python train.py --num_key_value_heads=8 --positions="rope" --rope_theta=1020.0 --bias="none" --init_std_up=0.0383 --optimizer="laprop" --beta2=0.98 --weight_decay=0.076 --train_tokens=386100000
Each number is 128 + 24 x the weight over its row's rms, rounded and kept within 0 to 255. Layers, rows and columns count from 0. The size above them is the row's rms in percent of the matrix's.

# layer 7 MLP up, 1024x256, rms 0.0827, rows 722-732, columns 192-255
size [ 94 109 100 102 100 101 109  88 101  96  98]
[[100 139 159  93 132 132 162 143 145 144 199 125 108 119 116 121 117  87  95 150 140 140 174 109 137 141  92 109 131 123 115 136 156 148 105  97 108 184 105 108 119 124 142 142 139 132 153 127 118 104 137 135 158 112 152 185 122  96 165 134 148 158 147 133]
 [151 119  83 138 131 111 131 155 104 122 101 154 121 105 121 117 170 141 101 101 132 113 158 123  80 109 126  84 146 124 141 104 131 162  97 113 111 164  69 139 145 139 134 105 175 140 139  96  98 159  96 135 105 156 158 101 112  92 144 134 117 112  86 122]
 [167 147  70  75  95 123 111 167 146 137 165  97 172 113 139 126 105 114 137 126 154 110 143 170 132  81 139 134 111 150 135 128 172 109 124 147 188 103 138 133 164  95 155 142 100 119 155 153  96  99 155 145 123 100 103 133 156 110 101  81 160 136 150 127]
 [119 114 111  71 167 137 136 124 118 137 141 107 124 161 105 115 163 100 150 108 141 123 118 130  92 140 111  85 134 128  99 112 144 145  85 132 104 161 100 171 106 141 134 120 145 139 115 140  84 137  91 137 137 164 163  87 136 152 116 140 125  90 142  97]
 [163 126 164 115 145 134 113  93 138 154  97 143 118 163  98  80 152 125 134 187 136 157 126 124 146 106  96 146 132 102 142 134 111 137 144 133 164 145  85 105 130 126 193 116 140 176 138 101 100 125 148 127 123 135 129  98 146 112 105 124 115  73 109 108]
 [119 136 110 113 165 142  99 122  76 111 141 170 112 144 141 115 117 113 144 110 130 109 118 153 142 138 116 137 155 144 147  98 137 186  69 130 156 174 115 126 148 171 154 133 149 162 147 164  98 123 140  94 115 158 104 103 122 123 139 149 117 151 133  81]
 [144 132  90 123 155 147 143 125 118 144 120 109 143 171 143 125 133 114 133  99 166 113 106 141 110 139 144 122  82 118 116 120 116 120 133 176 146 147 119 120 130 131 137 150 102 118 121 139 105 155  79 101 122 148 144 111 164 129 128 139 113 158 124 127]
 [135 120 103 126 178 129 128 138 131 157 100 117 129 114  89 102 144 107 108 121  94 124 110 123 114 144 126  96 116 125 114  96 154 122 137 102 121 106 122  97 164 136 133 173 120 130 136 118 132 103 134 139 153 171 143 106 104 141 121  93  75 113 112  80]
 [105 121 100 109 141 134 155 113 129 179 131 176 124 143 116 108 116 136 103 118 122  92 145 151 121 103  85 131 117 129 132 125 158 128  91 146 124 166 106 104 126 117 106 148 109 129 138 157 106 115 133  91 104 104 159 172 124 153 154 143 116 103 143 119]
 [123 146 160 103 144 128 145 125 106  88 138 189 141  99  80 146 121 114 130 162 128  66 114 148 155 176 111 120 102 115 107  82 117 132 131 205 123 128 121 116 152 132 105 122 156 103 125 111 129 150 116 132 116 121 151 170 149 154 179 122 143 118 158 109]
 [132 140  93 118 103 108 127  98 121 136 138 115 142 128 119 132 104 161 117 154 125 145 148 195 145 128 100 143  77 126 155 115 128 146 114 148 126 125 136 129 116 156  81 120  80 110 185 143  86 162 162 101 128 131 173  90 155  90 112 130 100 145 161 128]]
# layer 7 MLP down (transposed), 1024x256, rms 0.0746, rows 722-731, columns 192-255
size [ 97 104 101  99 100 100 102  94 104  91]
[[115 144 123 124 154 140 141 147 126 130 117  70 117  95  93  84 156 122  45 130 140 124 105 141 136 121  90 158 128 127 165 139 139 102 128  97 155 125 132 130 118 121 104 137 188 132 102 127 146 114 104 139 109 171  96 128  85 133 133 138 136 186 111 102]
 [157 127 121 130 173  71 140 131  61 146  79 142 163  87 126 123 131 143 130 144 138 138 104 123  81 140 140 115 129 100 142 138 101  83 117 124 136 143 128 125 122 147 122 128 125 137 140 104 174 146 129 113 143 134  93 116  96 129 122 151 112 162 134  76]
 [151 138 112 130 110 160 141 131  97 120 130 149 136 103 107 152 127  60 138 124 145  97 148 144  87 121 147 132 137 174 122 136 107  85 167 143 168 132 122  75 111 144 144 142 132 175 143 147 114 118 179 156 114 117  82 118 123 143  86  91 132 106 157 101]
 [117 130  93 104 146 146 178 125 111 152 180  82 149 160 136 118 116 104 161 126 136 101 132  87 133 124 134 120 143 126 101 111 137 102 118 120 132 119 111 114 106 131 184 118 168 126  78 105 106 124 106 108 141 152 111 115 123 138 130  96 139 146 138 115]
 [164 124 126 123 136 141 149 129 138 120 102 171 132  86 110 161 150 140 131 118 115 145 170 120 112 109 137  93 162 117 107 102 142 128 131 109 161 142  97 149 132 129 104 116 150 147 174 117 139 134 140 131 129 130  97 139  92 124 135 140 108 152 172  75]
 [159 161 119 129 102 139 140 195 142 115 139 112 141 127 123 111  72 105 146 160 121 104 157 129 148 125 184 158 132 165 123 109 113 152  90 157  99 110 136 110 111 101 156  79 184 134 106 116  81 129 118 104 120 160 140 126 117 109 119 145 117 145 137 150]
 [139 133  92 121 111 102 112 111 133 121 164  84 141 104 153 106 128  73 122 127 124  83  82  58 187 112 142 119 142 130 136 129  95 118 126 130 140 125 123 119 150 176 169 126 123 128 130 128 147 136 116 164 142  85 107 133 146 148 114 146 124 103 130 123]
 [102 132 129 145 128 124 200 125  93 116 125 177 114 111 123 114 125 108 142 115 127 129 122 141 118 117 112 116 157 169 149  85 128 149  93 106 129 148 112 112 166 131 122 145 131 112 142 130 108  94 149 167 135 124 139 156 139 131 142 126 101 138  90 135]
 [123 146 197 136 130 150 115 197 125 109 143 118 144 143  85 105 131 154 168 120 134 116 150 136 146 153 138 117 142 126 138  84 149  86  65 153 142 121 143 124 128 136 126 126 101 131 120 120 121 140 141  84 111 133  83 110 126  80 131 129 160  97 133 118]
 [120 128 163 135 119 127 147  92 206 144 140 170  94 110 126 177 115 122 103 121 108 142 104 106 144 150 100 138 102 126 123 163 153 125 123 140 138 133 129 112 135 126 127 122 140 124  94 137 126 129 111 122 124 110 121 127 110 150  87 148 155 134 154 179]]